config.toml
d_model = 128
norm = "rmsnorm"
attn_scale = 0.177
init_std_down = 0.0
beta2 = 0.99
schedule = "wsd"
batch_tokens = 131072
seq_len = 1024
steps = 2295
Each number is 50 + 15 x the weight over its row's rms, rounded and kept within 0 to 99. Layers, rows and columns count from 0. The size before them is the row's rms in percent of the matrix's.

# layer 8 attention value, 128x128, rms 0.139, rows 43-65, columns 64-127
098:46 35 59 47 39 23 48 60 36 56 76 63 47 27 62 28 41 56 61 36 23 57 49 27 55 59 29 38 56 33 43 54 60 49 52 59 46 68 47 82 50 44 56 36 43 34 39 49 70 33 64 56 41 48 48 50 60 75 69 60 66 55 54 37
115:61 51 52 67 40 27 74 36 37 32 45 47 68 60 30 49 24 32 35 70 22 55 55 42 49 54 52 58 42 56 53 74 41 38 53 65 38 60 34 75 53 44 35 56 61 55 30 42 27 25 41 44 42 29 68 54 63 31 72 60 48 57 45 31
116:27 31 66 50 57 55 78 52 65 48 66 35 40 67 48 22 38 46 21 44 37 41 53 48 61 46 55 55 67 46 42 59 54 40 46 50 52 54 41 65 23 44 47 58 39 45 89 87 35 47 43 35 50 32 48 59 36 53 40 46 36 50 40 35
117:38 45 58 59 51 50 28 51 55 36 32 50 73 64 50 26 43 49 74 36 51 39 47 42 74 46 43 44 49 31 82 59 51 83 44 37 39 79 20 41 41 73 51 52 42 44 30 48 47 62 48 43 21 40 46 68 44 39 58 76 30 61 55 59
104:50 44 43 55 25 40 55 58 36 30 43 57 50 42 44 35 59 52 54 56 41 40 96 44 36 28 32 78 37 71 17 50 70 28 50 51 56 23 78 51 35 66 57 25 52 41 42 59 56 53 47 56 70 35 32 49 74 62 70 64 17 34 69 44
107:36 40 48 48 51 47 32 41 71 99 55 62 42 38 89 52 46 13 37 48 36 58 53 47 36 68 42 43 49 66 66 74 29 21 50 64 45 35 50 45 17 30 48 60 52 50 38 53 48 48 58 55 54 49 61 57 27 56 52 47 54 29 34 33
096:32 13 31 31 70 53 21 64 42 42 61 68 47 44 68 72 56 91 32 38 55 60 56 41 56 34 57 35 80 32 47 61 49 32 35 52 75 50 53 62 56 48 42 56 56 35 42 65 36 50 41 62 55 63 91 64 63 43 68 31 37 34 57 49
114:76 63 47 71 67 59 44 42 63 35 51 48 23 55 74 15 71 29 50 51 57 42 72 43 34 61 50 34 50 50 72 47 49 28 73 26 26 84 71 45 56 46 33 65 38 32 61 42 49 73 57 65 49 73 61 59 47 54 36 55 53 89 57 62
110:49 63 69 34 25 65 68 55 22 58 66 43 47 55 52 18 67 34 51 52 66 67 20 43 34 58 35 61 25 21 41 54 56 41 53 40 60 28 67 36 38 56 52 32 48 35 38 62 43 35 46 50 54 43 65 18 27 59 63 23 50 61 55 27
108:49 69 41 48 14 72 65 39 18 41 53 40 44 61 60 62 68 67 54 60 57 53 70 25 38 60 42 65 77 46 49 45 27 44 60 23 65 31 36 47 60 67 63 40 69 63 62 29 61 28 65 53 26 46 55 59 34 75 69 54 60 41 63 71
106:51 44 23 32 82 39 48 55 57 35 50 44 50 52 50 60 44 58 66 67 31 51 53 33 67 69 66 26 60 57 38 43 40 62 75 77 52 47 45 43 45 55 65 46 48 40 39 76 57 73 47 66 28 37 31 53 51 49 74 38 48 43 49 51
105:33 43 40 62 71 41 37 44 64 45 59 55 48 69 50 27 24 37 56 34 65 58 61 34 47 35 44 85 27 60 57 52 61 66 43 36 45 62 55 36 72 66 43 44 44 69 77 44 63 45 34 44 57 27 56 12 76 64 41 44 38 36 84 35
090:65 24 44 43 43 46 93 71 52 55 50 63 43 35 65 71 57 38 32 60 45 41 61 43 56 55 29 39 45 38 75 79 38 52 76 53 44 66 40 46 54 81 28 40 30 45 74 51 56 60 66 35 44 70 50 37 58 53 49 31 53 58 44 57
119:36 41 37 50 74 46 60 67 58 46 69 51 59 38 77 81 16 46 20 86 55 49 49 49 41 42 27 65 64 42 53 58 55 51 74 31 47 67 43 36 45 59 35 35 35 33 42 65 42 79 49 67 28 35 35 63 73 60 70 32 56 29 58 42
107:51 35 47 46 74 45 58 73 42 33 58 29 67 45 58 46 66 50 18 90 26 55 60 51 58 44 53 37 69 70 52 33 56 35 74 20 45 37 67 33 29 32 62 46 29 76 19 32 14 47 75 60 45 63 62 49 70 26 54 36 28 59 45 35
093:27 40 35 47 54 54 45 42 39 65 35 68 26 76 55 37 62 42 38 44 63 49 65 16 53 37 54 75 69 26 62 77 53 52 68 57 55 39 57 57 66 65 40 40 42 57 28 37 66 60 51 38 63 48 55 50 67 39 57 89 11 47 38 51
097:41 57 47 42 36 32 34 69 51 72 62 41 31 77 26 59 60 36 40 64 61 50 36 79 65 68 53 54 33 52 34 43 60 58 40 72 60 56 47 71 30 40 44 63 34 62 56 16 27 51 63 39 48 71 65 50 31 33 57 55 69 69 44 31
103:48 77 60 43 52 85 33 64 50 31 41 70 58 21 32 19 64 57 32 23 60 50 45 99 29 54 45 39 51 42 53 32 62 59 32 56 53 54 50 72 52 59 48 66 43 68 38 37 46 29 51 31 47 42 57 38 40 62 39 40 26 54 36 60
101:59 38 37 57 53 58 57 35 58 65 41 71 60 49 38 61 60 28 67 31 26 35 55 45 41 33 56 39 64 33 46 58 46 32 55 36 55 58 69 56 40 56 59 68 47 49 42 11 27 39 50 72 54 35 49 56 59 43 19 59 90 48 48 26
102:43 43 43 32 58 46 86 57 26 57 60 68 36 50 48 43 46 30 45 57 48 59 33 44 24 52 45 43 44 64 55 50 49 38 32 27 27 62 69 71 41 43 34 63 36 81 62 93 19 82 54 63 44 37 32 33 41 48 39 60 66 57 28 50
106:38 54 09 60 44 38 48 37 75 32 44 50 63 39 56 57 47 38 64 60 31 64 38 25 49 58 39 42 67 52 32 80 27 73 54 72 61 68 60 72 39 36 45 15 33 44 57 64 30 80 59 44 53 60 55 58 53 52 28 50 71 51 47 23
093:60 45 44 87 61 73 66 47 33 42 66 62 36 17 60 62 55 85 42 46 54 74 51 53 30 48 33 73 53 65 70 38 41 39 24 67 64 40 35 37 56 64 42 66 40 69 66 47 40 51 57 40 78 74 24 38 64 71 42 39 53 40 53 32
089:65 54 47 51 36 45 16 76 16 71 67 27 37 42 64 57 88 45 82 70 60 41 51 41 61 35 44 32 29 59 57 77 46 51 63 55 75 37 60 48 52 18 70 61 35 58 40 40 65 26 59 24 63 66 28 59 51 35 44 48 37 42 44 58
# layer 8 attention output (transposed), 128x128, rms 0.312, rows 43-64, columns 64-127
097:56 84 47 48 64 48 39 44 49 50 55 52 50 76 62 24 75 58 47 55 57 51 66 68 57 55 52 35 35 53 81 69 34 52 35 38 60 51 69 22 47 62 27 56 64 59 40 82 38 43 45 48 27 41 50 48 40 32 63 57 37 46 47 83
104:38 60 64 33 58 56 47 81 16 37 57 24 50 49 41 28 51 68 62 64 64 54 52 45 21 65 24 53 54 61 61 49 33 59 60 35 58 35 52 64 56 57 47 34 21 46 48 32 51 55 57 58 53 65 35 47 41 28 21 70 39 38 35 81
103:51 59 60 56 44 52 56 68 35 48 18 71 53 52 24 55 53 53 44 49 35 34 62 52 43 31 32 21 51 44 62 56 41 45 54 24 68 56 38 51 49 38 39 26 37 31 44 61 60 56 57 70 60 61 41 56 54 75 58 59 57 23 78 47
102:62 72 50 36 45 45 50 30 44 82 53 45 57 60 35 38 45 31 46 78 63 68 48 38 63 53 50 41 37 69 37 36 51 38 63 35 59 48 69 65 63 55 75 50 37 42 44 48 71 69 58 64 73 58 50 59 29 66 44 50 60 46 67 72
098:50 62 69 54 56 38 46 51 45 34 60 63 63 39 55 36 55 47 30 37 49 54 23 47 42 51 65 12 68 37 61 56 46 43 10 53 54 76 25 39 57 44 52 58 57 68 52 47 32 21 69 53 44 76 45 38 53 44 02 43 75 93 62 68
102:79 42 62 44 58 38 44 58 64 54 47 64 53 38 19 51 66 49 59 73 76 36 55 56 64 82 32 53 41 29 38 33 58 73 60 46 46 30 51 48 59 47 45 25 54 43 52 53 59 32 55 45 44 55 66 38 67 56 28 48 43 73 45 70
092:56 67 60 59 51 36 69 52 55 53 36 14 61 40 54 42 34 34 62 45 41 48 46 48 60 77 50 65 65 19 66 58 69 48 47 53 48 37 50 30 18 65 36 35 44 75 80 77 34 48 92 66 58 50 30 13 56 60 48 47 58 32 26 50
101:12 72 66 69 50 45 41 51 38 54 18 70 44 34 42 45 60 52 51 57 48 54 35 48 71 79 75 34 49 62 31 54 40 69 35 30 75 38 37 85 47 69 45 43 35 30 63 64 41 51 27 52 48 47 59 55 47 55 54 45 42 30 77 58
100:29 49 45 52 83 53 40 26 45 40 41 27 65 45 55 63 45 56 40 99 66 47 70 46 42 54 62 33 65 65 41 62 43 66 23 47 59 60 52 50 65 43 53 47 56 60 60 62 51 45 39 72 57 35 55 89 43 28 51 37 58 43 25 59
098:73 47 58 63 67 23 26 39 38 55 58 59 43 41 48 15 48 41 48 34 49 27 31 78 63 42 62 44 54 56 75 57 68 48 48 54 47 35 60 44 45 37 53 30 46 57 54 61 29 75 61 68 65 54 76 53 43 34 66 06 52 56 61 36
101:36 76 73 68 75 39 39 49 64 39 85 51 69 68 52 70 50 38 53 34 29 24 29 47 32 23 62 57 34 33 63 46 73 54 47 45 71 55 49 30 74 59 33 65 55 51 53 43 55 41 56 55 49 55 46 52 64 33 43 49 36 29 63 62
095:55 59 46 53 30 60 76 43 53 62 53 70 34 41 35 48 52 45 29 51 52 35 38 35 56 32 43 23 63 78 65 42 40 62 49 62 45 64 51 47 43 68 61 64 98 62 46 63 51 56 49 69 36 51 43 80 70 52 67 47 57 78 32 62
087:40 63 64 57 61 07 30 56 51 59 46 42 42 47 31 26 65 62 66 47 41 61 53 45 66 46 62 53 38 53 23 39 39 48 36 33 56 54 69 65 28 38 78 80 40 27 59 76 58 42 46 76 41 38 46 35 39 64 29 77 44 44 54 20
106:73 45 52 34 30 55 48 57 52 52 48 73 59 52 48 59 55 70 93 55 41 49 29 32 46 57 66 84 22 59 55 53 52 55 53 84 56 34 21 38 47 40 62 57 62 65 53 87 42 25 49 40 43 46 68 41 66 65 45 65 17 75 63 41
100:34 47 66 48 59 80 81 74 49 39 49 55 47 45 43 46 46 57 59 45 62 65 36 48 60 63 80 50 62 57 49 48 58 38 52 65 44 68 80 41 50 34 36 63 60 26 34 49 68 82 36 27 52 54 34 25 58 63 66 56 55 63 14 70
094:55 59 52 47 57 59 62 78 43 35 51 29 66 04 09 63 40 54 47 76 65 49 38 76 72 50 45 39 28 50 15 43 83 48 54 66 64 58 28 41 36 41 79 60 51 51 48 50 36 59 46 70 59 65 52 62 53 61 56 56 75 60 62 69
090:82 37 51 52 65 36 72 43 28 48 45 65 28 36 42 44 45 46 68 40 35 61 36 25 37 56 41 39 64 49 24 60 35 53 62 32 38 56 65 72 41 61 39 64 51 50 55 38 52 38 41 49 84 56 46 45 45 53 55 52 69 35 20 62
090:31 32 52 51 28 56 61 42 11 27 53 75 32 53 69 62 41 27 25 76 37 60 52 35 54 43 41 40 67 31 49 60 67 49 48 60 66 40 67 53 24 61 64 67 43 35 60 52 41 81 43 47 61 61 66 39 33 32 52 77 56 23 45 38
090:34 69 27 70 49 38 32 56 29 20 54 62 66 58 28 61 44 36 46 61 76 53 62 35 60 35 50 65 43 49 40 64 24 30 75 23 44 48 29 52 39 66 50 39 66 65 44 71 30 57 40 54 54 58 62 31 51 64 61 49 47 61 40 34
096:58 54 69 49 41 58 44 40 55 63 59 53 35 24 65 48 53 52 36 80 50 78 61 44 44 66 45 20 43 48 65 77 44 40 28 49 79 65 04 33 38 63 63 48 15 34 52 28 53 61 69 43 48 38 43 69 63 54 42 51 62 36 57 36
097:76 77 61 62 57 43 37 60 20 78 93 34 27 33 48 55 43 44 45 51 67 50 74 39 76 73 37 57 29 42 45 37 49 27 55 42 69 25 52 30 31 82 36 45 52 55 46 49 34 48 33 52 43 44 54 20 60 64 56 40 56 62 52 85
109:30 64 47 19 41 58 23 48 61 41 38 36 61 53 65 65 52 68 41 41 35 36 38 25 54 50 41 29 49 72 50 78 45 69 68 38 54 60 50 60 57 50 60 89 50 42 47 55 88 33 43 64 39 58 41 67 38 55 42 47 66 40 34 48
# layer 8 attention query, 128x128, rms 0.133, rows 64-95, columns 64-127
174:47 52 92 63 47 47 49 41 39 45 38 57 55 61 54 40 57 33 47 51 50 48 40 56 32 64 45 38 65 43 34 68 56 59 44 43 30 34 51 61 50 23 25 79 51 32 44 41 47 63 39 70 71 68 62 42 45 28 32 64 52 49 55 44
188:55 44 36 80 48 61 26 51 69 63 47 65 43 37 52 77 63 68 57 58 67 29 61 62 56 70 69 54 53 30 73 37 81 63 59 64 37 46 78 40 45 42 68 63 51 64 60 64 63 34 60 69 64 67 28 62 65 55 59 38 44 73 99 43
108:81 56 40 22 68 49 57 56 64 47 62 32 64 48 35 19 62 65 71 65 22 69 56 28 35 44 40 50 61 44 26 49 44 52 73 58 22 35 35 60 56 56 54 50 23 49 69 40 55 77 56 45 34 34 40 66 47 42 57 48 65 38 24 44
107:26 82 69 46 59 38 54 38 35 46 22 58 25 44 57 71 60 50 45 52 62 46 46 66 53 35 35 55 33 44 70 58 41 74 13 84 53 42 44 39 63 88 47 32 64 57 58 58 28 40 50 44 26 45 57 50 38 46 54 22 59 49 59 35
088:36 29 37 66 49 64 34 54 67 44 46 43 68 79 54 27 58 36 51 62 58 40 81 45 43 58 77 25 50 47 45 71 52 71 44 41 67 31 33 42 66 43 47 72 42 56 51 61 76 46 41 67 61 59 42 62 79 60 47 44 45 66 43 31
074:41 87 33 52 46 41 30 37 36 54 51 59 46 39 48 48 49 55 43 69 50 22 57 49 42 24 65 57 65 43 48 12 52 52 43 87 57 54 51 33 56 61 57 34 55 41 67 48 18 79 63 41 38 49 67 71 71 24 45 44 17 46 60 85
092:30 73 50 49 54 47 61 34 71 41 68 64 68 43 68 57 58 37 77 61 63 31 44 32 69 26 83 61 26 58 65 48 71 58 83 26 52 54 47 56 70 57 50 38 44 40 55 33 61 54 48 47 39 41 48 73 57 74 39 20 27 55 52 53
079:42 45 41 51 73 56 56 15 55 71 35 74 18 65 28 63 42 25 46 38 50 17 60 56 80 61 60 71 55 36 25 44 48 48 46 34 63 57 58 33 30 26 58 59 52 52 72 54 37 40 34 77 52 22 53 42 48 47 54 34 55 56 51 46
085:51 53 46 59 52 77 49 59 66 28 39 24 38 75 56 54 38 38 61 60 64 45 48 25 99 71 54 65 36 42 29 45 37 39 44 28 66 22 39 60 49 62 32 60 70 31 44 60 56 53 45 63 67 56 42 31 68 56 58 77 77 35 30 47
100:52 41 33 82 91 35 49 48 53 74 67 48 55 59 44 77 61 68 57 51 57 39 48 47 47 52 40 52 48 44 66 59 77 57 64 71 41 90 48 51 24 54 46 60 46 45 57 46 78 45 35 56 32 47 54 42 46 50 66 31 56 69 72 11
092:37 39 31 53 52 50 49 57 62 49 41 44 59 39 56 59 57 24 50 43 46 62 73 42 49 39 39 60 77 63 48 22 08 46 70 38 54 37 55 48 68 48 49 48 29 39 81 44 51 56 55 45 83 30 85 31 41 50 58 54 44 45 53 61
097:45 53 52 80 41 66 40 67 32 66 69 54 60 48 47 69 51 65 16 56 49 59 37 14 36 61 52 61 63 64 35 79 31 30 35 59 47 57 19 30 50 65 53 60 37 61 48 71 36 49 27 65 51 57 48 46 33 47 43 61 51 47 61 52
098:35 20 24 25 49 48 59 71 35 43 67 21 58 51 48 43 52 61 38 60 64 80 63 33 56 32 57 39 51 33 47 51 61 66 37 33 59 38 45 55 30 73 63 57 56 45 64 62 63 52 66 08 67 29 56 77 49 34 60 38 81 48 35 51
087:46 59 53 34 37 59 44 29 36 63 16 63 34 49 46 78 33 58 46 64 42 44 41 53 61 25 42 63 52 66 55 56 45 49 58 84 29 57 43 73 41 54 78 46 57 69 64 31 46 44 42 74 57 56 42 62 43 57 57 69 64 53 30 51
103:46 53 47 40 58 32 68 38 36 58 21 52 62 67 26 31 40 53 44 79 51 60 47 50 83 35 38 81 40 27 81 52 61 13 68 62 58 40 64 36 59 41 59 77 39 61 41 40 35 38 66 66 74 59 61 66 43 57 30 51 35 41 56 46
105:19 55 34 36 13 34 56 44 43 47 40 44 68 84 64 50 36 49 43 33 63 47 47 45 50 25 49 33 64 70 04 40 49 24 22 27 73 43 37 57 55 61 44 52 42 28 55 34 42 62 50 23 79 55 33 46 42 62 37 77 54 22 29 53
252:52 37 30 22 59 49 63 60 48 59 65 17 72 53 51 25 60 51 44 50 41 62 33 38 35 23 18 56 46 58 42 49 35 38 61 42 47 43 39 69 66 55 45 22 28 30 49 32 18 70 39 24 51 42 52 29 29 68 33 57 72 40 26 52
157:59 62 23 40 74 51 77 64 62 53 55 42 77 63 28 29 31 55 37 58 37 54 57 47 24 42 55 64 59 65 31 57 42 36 42 45 41 46 67 51 83 47 57 62 26 52 76 27 31 40 20 54 55 67 51 44 65 52 36 59 48 40 32 58
131:50 46 43 37 33 51 65 46 56 62 64 40 29 53 22 44 28 17 43 54 66 38 10 47 65 39 17 73 29 40 40 46 58 53 48 62 62 55 57 25 62 49 83 66 53 38 57 68 27 41 40 50 55 50 46 59 57 65 61 55 55 85 32 62
120:47 46 47 49 36 47 39 55 51 73 58 64 06 44 40 45 45 48 57 51 43 48 79 54 44 47 48 17 53 54 14 38 52 57 22 70 73 45 50 43 60 42 64 77 37 76 55 41 51 69 46 50 37 38 36 63 62 40 60 45 42 65 44 45
123:27 34 49 56 53 51 45 46 32 67 49 61 38 37 49 72 20 75 66 58 22 49 57 75 39 53 30 70 42 66 45 55 38 49 76 36 11 56 58 69 36 55 55 34 31 60 59 10 54 54 46 48 41 33 62 30 40 50 35 70 47 55 25 43
086:61 55 25 46 43 51 46 68 56 48 77 33 17 35 27 67 52 27 25 76 54 78 50 53 47 58 44 66 49 61 55 63 44 60 61 46 58 56 54 31 54 32 61 59 46 41 34 59 46 43 41 58 60 29 38 37 79 59 72 29 39 64 18 74
085:69 79 47 53 71 39 41 30 48 37 36 35 54 20 46 39 70 56 49 57 63 59 67 59 36 38 41 58 45 59 63 67 38 50 26 47 67 62 82 53 60 69 66 40 40 40 54 34 28 60 53 43 52 45 68 53 30 27 41 66 52 46 53 65
099:26 61 45 81 27 50 65 60 23 35 68 72 66 53 56 39 55 46 46 39 46 39 37 56 44 46 62 48 62 43 63 65 57 46 26 80 56 39 61 32 56 51 57 68 62 64 20 44 62 54 38 41 37 78 68 41 53 61 56 41 53 40 47 65
088:41 78 57 60 48 46 66 53 25 50 47 60 36 52 60 52 45 52 53 42 58 48 56 48 80 51 82 54 16 48 50 22 29 52 37 71 50 73 63 62 53 58 84 70 72 57 63 57 57 37 35 76 52 52 63 48 53 64 54 30 63 34 55 26
099:72 65 40 43 42 67 38 73 67 31 36 72 54 57 71 48 23 48 48 30 42 57 54 42 58 73 68 58 68 50 40 40 48 66 47 20 51 26 77 60 52 64 59 68 12 58 51 40 47 78 56 44 60 52 57 58 19 46 51 70 50 53 27 49
096:58 36 46 69 48 59 55 32 32 41 57 26 58 66 65 40 60 35 45 54 55 64 58 70 31 31 59 62 63 33 76 44 52 35 70 42 54 40 53 64 74 44 44 48 34 50 63 57 48 73 39 42 61 51 50 59 36 73 61 87 42 32 34 35
101:80 54 35 57 46 43 29 54 56 44 67 37 56 51 49 59 31 64 40 24 70 52 54 65 50 45 24 46 63 59 64 09 60 73 48 45 37 40 34 53 52 57 81 37 36 31 65 27 41 58 40 58 66 79 46 51 85 55 71 60 54 44 27 61
104:60 52 56 50 67 43 49 36 49 51 45 32 71 43 36 50 49 31 44 55 61 41 39 51 80 45 61 61 27 50 43 57 54 53 26 38 81 62 50 65 54 51 56 52 86 62 55 27 66 45 10 44 32 65 47 56 48 58 36 47 68 55 53 49
099:44 33 58 41 42 75 65 83 81 36 53 48 43 60 45 66 53 30 61 29 49 58 46 41 38 48 21 72 31 57 44 71 51 40 27 32 44 03 56 50 48 77 35 59 64 53 37 43 24 61 53 40 22 32 39 26 41 37 31 47 41 52 58 36
106:67 52 64 42 66 65 72 22 29 67 33 52 70 41 57 63 22 42 31 54 30 65 33 73 28 23 47 47 64 87 43 60 24 65 50 70 66 57 60 58 86 74 51 64 68 70 57 77 49 56 64 39 51 58 47 66 45 65 44 52 60 51 33 65
098:46 34 40 55 68 60 59 65 65 53 36 49 17 48 61 36 67 25 67 39 56 51 29 24 66 60 57 43 28 22 34 57 68 50 46 57 46 58 27 65 21 39 74 33 66 35 28 45 48 51 32 31 25 49 39 65 68 40 61 54 43 40 52 47
# layer 8 attention key, 128x128, rms 0.13, rows 64-95, columns 64-127
112:62 51 72 78 45 45 22 49 75 78 45 60 28 41 54 68 32 63 47 47 58 34 50 46 91 64 34 26 64 57 80 59 49 61 27 52 41 59 53 30 47 20 34 40 60 57 33 66 57 33 51 80 35 59 37 42 54 47 34 44 51 33 40 55
116:70 54 45 33 58 60 39 35 21 52 65 66 30 26 49 52 44 49 36 46 36 68 54 57 50 48 40 30 80 34 79 36 59 55 56 26 49 57 46 56 24 62 48 53 62 77 31 99 25 30 60 57 50 59 83 46 55 50 26 55 48 51 58 37
095:44 36 30 76 58 60 68 64 40 55 43 43 37 60 53 28 61 52 60 70 56 44 56 57 61 63 17 06 55 58 56 74 63 50 46 38 58 53 64 52 42 63 44 69 48 58 32 42 49 44 47 80 34 42 58 45 59 79 38 59 60 47 60 29
082:54 74 53 37 64 58 58 33 41 41 21 58 49 50 28 59 52 28 58 70 60 64 49 78 60 59 58 42 39 40 60 51 49 58 43 56 59 54 42 38 94 40 54 62 49 49 47 51 47 32 39 63 42 72 58 53 58 14 63 08 45 48 47 66
073:43 43 29 52 27 50 50 21 43 43 23 52 46 55 56 52 47 41 61 22 41 61 69 63 61 43 37 62 36 46 47 57 72 67 30 44 18 76 13 69 62 45 54 68 69 42 40 32 65 48 26 39 39 56 29 58 38 56 56 39 42 64 58 48
081:46 62 46 54 45 30 42 50 26 20 70 52 68 60 57 45 61 61 74 43 50 29 39 57 60 82 55 21 32 70 53 33 24 34 60 30 50 55 70 41 84 47 55 46 31 48 43 47 57 40 46 44 44 42 78 51 73 39 49 55 49 38 59 37
095:70 42 42 50 37 26 48 72 56 56 62 35 29 45 72 36 55 58 48 27 59 47 52 60 67 63 22 61 27 59 38 50 48 74 39 71 47 27 53 32 37 28 47 44 69 33 26 61 53 44 66 46 80 41 55 42 73 73 46 66 48 48 61 39
089:58 40 74 62 30 41 54 60 69 49 23 57 26 66 69 60 42 41 49 15 32 47 34 60 61 42 53 70 53 61 55 39 54 49 64 63 35 42 34 56 67 35 20 26 60 46 85 50 75 28 69 64 58 56 49 74 48 47 56 60 46 35 52 61
093:75 46 45 63 76 49 43 49 67 74 56 60 41 43 70 22 47 77 65 60 46 42 52 54 69 65 43 70 63 31 25 34 65 70 52 45 17 66 34 58 76 49 35 54 60 51 33 69 40 63 54 32 38 39 48 60 26 51 85 24 62 29 52 52
095:24 56 61 63 49 40 41 65 40 73 70 52 47 96 35 31 32 41 50 48 37 66 55 56 62 47 65 52 64 50 57 61 61 35 46 47 62 73 32 31 83 22 38 15 67 73 32 46 69 48 35 62 30 47 54 51 43 81 51 62 58 42 44 42
082:41 47 47 65 66 67 45 36 60 35 65 62 52 49 55 32 39 22 42 27 14 28 76 71 76 26 74 40 53 62 41 51 82 60 58 28 51 40 60 46 54 55 20 30 25 53 64 43 45 87 56 36 52 21 61 33 44 48 38 66 46 46 63 39
116:33 61 67 34 63 72 56 61 49 55 18 52 44 55 65 59 48 56 33 50 44 67 53 34 43 52 64 59 59 41 46 45 32 35 87 71 31 55 47 35 60 60 68 54 13 73 59 74 31 69 43 23 27 37 64 34 18 60 20 49 36 25 85 72
097:25 03 40 27 55 43 55 54 51 52 49 41 33 42 61 44 65 66 36 68 65 49 54 84 38 47 56 59 40 31 60 24 49 21 74 54 56 65 44 69 82 70 48 60 49 42 37 38 50 69 62 30 44 34 56 56 39 34 33 70 63 75 46 31
088:41 30 44 46 49 35 20 63 65 52 65 42 39 52 76 11 46 58 39 68 34 46 56 47 72 54 66 33 57 39 49 75 22 36 31 46 51 46 62 48 36 61 60 53 56 41 64 36 75 11 45 58 48 58 49 45 20 51 23 56 51 57 56 45
085:64 37 65 39 52 60 52 50 33 53 43 48 45 61 21 43 44 17 46 37 45 66 61 49 47 54 61 44 52 44 44 68 46 62 38 43 63 39 48 23 67 43 35 46 59 54 23 41 30 71 46 55 67 69 35 40 55 64 30 83 61 26 62 57
105:36 69 50 55 58 50 50 69 35 42 16 54 59 59 42 44 36 30 58 52 73 41 27 47 44 30 49 42 56 63 39 41 28 56 32 66 47 60 35 71 36 47 67 30 38 43 38 27 54 58 24 53 38 72 53 56 30 54 39 26 32 18 32 77
118:38 46 43 49 70 28 60 52 56 23 88 39 41 29 66 59 70 46 58 41 74 49 38 47 69 57 40 31 40 40 54 51 70 45 54 65 67 60 30 32 40 44 50 46 44 65 37 41 73 80 72 62 57 68 47 44 54 30 67 66 46 48 60 54
129:54 37 72 37 23 62 53 57 57 51 72 74 41 55 52 63 31 43 49 57 89 77 78 79 42 29 60 58 65 51 60 64 37 40 60 17 41 37 67 51 39 49 59 70 32 44 42 50 50 44 80 34 44 52 77 52 40 27 21 54 41 57 44 25
105:37 28 72 43 72 32 78 45 42 72 60 36 69 36 85 62 54 32 32 34 79 27 52 62 45 76 43 41 39 56 51 67 46 25 29 18 56 41 72 67 48 54 44 50 50 27 45 30 52 59 41 51 52 50 76 33 68 61 45 55 42 50 64 45
140:76 51 28 24 47 64 39 33 52 76 62 48 67 57 60 25 31 61 57 34 72 77 36 29 61 57 60 73 45 46 36 77 30 50 59 65 35 38 66 72 52 46 70 44 43 49 59 71 28 62 51 42 54 41 53 79 37 81 49 62 50 59 62 51
103:45 49 84 56 50 27 57 55 37 09 62 32 32 50 83 37 53 61 40 41 28 33 58 44 27 65 19 52 32 73 59 23 35 67 73 45 64 45 37 36 59 45 54 46 33 51 58 53 51 58 43 69 58 54 78 57 54 38 33 68 62 58 59 15
093:49 27 48 55 41 43 27 58 70 66 79 66 33 43 57 35 59 76 73 36 29 61 55 71 59 30 41 25 35 29 52 62 47 58 28 38 33 42 52 61 36 56 43 40 44 33 48 66 63 39 20 40 69 46 55 46 63 27 32 35 39 29 55 50
078:54 72 60 14 69 49 78 39 49 34 66 49 27 63 58 56 58 53 73 42 77 59 50 30 47 59 70 47 39 23 46 44 23 74 25 21 54 52 83 51 42 54 57 60 41 31 43 36 40 33 50 63 67 61 44 70 47 57 51 60 59 23 52 54
083:22 52 75 81 55 34 52 44 34 45 49 51 55 55 52 60 67 55 33 39 48 53 72 51 61 29 53 42 86 52 62 33 58 44 44 54 57 71 10 57 68 63 56 77 40 40 53 74 35 53 31 42 58 47 76 34 55 41 36 38 61 69 51 56
090:32 44 48 64 39 39 64 48 49 55 23 59 38 37 35 62 33 31 62 77 42 43 47 52 61 31 89 63 41 75 44 72 62 30 44 48 58 44 44 62 41 34 52 75 56 30 63 42 77 21 73 62 38 41 51 53 60 43 45 39 66 58 60 44
093:52 51 40 47 68 42 50 46 44 34 42 51 27 50 65 55 53 61 43 48 65 29 51 53 41 48 42 44 35 33 52 69 77 55 30 59 58 74 45 52 40 51 37 54 53 67 38 67 86 35 52 46 15 40 48 65 33 55 76 29 49 35 53 21
089:68 64 37 58 19 56 69 58 50 49 46 41 36 54 47 80 51 53 57 70 82 60 52 45 63 38 53 52 51 36 35 44 49 55 33 37 62 53 68 43 44 38 35 88 72 35 45 60 26 29 61 33 41 67 80 62 33 42 48 21 53 32 40 77
101:55 63 52 63 38 43 42 55 53 62 48 43 34 78 35 36 37 51 44 34 64 53 55 53 59 73 34 60 58 70 44 30 56 70 47 65 34 58 88 62 22 41 50 20 67 60 35 47 38 57 50 56 68 52 34 21 99 54 68 48 49 28 41 40
100:58 23 69 31 78 68 57 66 43 80 27 42 33 41 60 47 63 72 40 62 59 42 38 47 45 19 44 66 58 50 30 63 32 43 43 56 65 51 28 67 80 58 40 54 49 51 51 36 47 50 52 40 50 50 56 58 66 24 44 17 50 52 28 60
100:54 54 52 44 53 32 42 42 67 33 64 48 44 65 42 51 64 41 52 55 33 52 63 53 43 41 32 62 35 55 63 43 56 46 51 34 68 27 40 30 54 66 23 64 73 41 52 59 48 29 64 46 41 66 31 52 51 51 13 45 69 63 53 10
090:46 63 24 25 52 30 52 20 54 55 24 36 58 47 63 39 28 57 41 85 51 57 51 54 40 53 52 37 62 49 51 67 42 68 28 56 59 47 58 38 75 88 66 40 36 59 57 66 46 56 71 35 40 55 56 53 34 80 36 55 41 67 32 73
108:40 47 35 64 70 49 47 74 42 33 74 40 69 46 49 53 73 43 90 70 70 43 32 39 37 32 59 48 92 50 51 57 57 29 62 62 58 57 30 50 59 46 49 48 60 50 51 54 65 48 76 33 68 38 37 34 45 63 57 48 39 46 51 47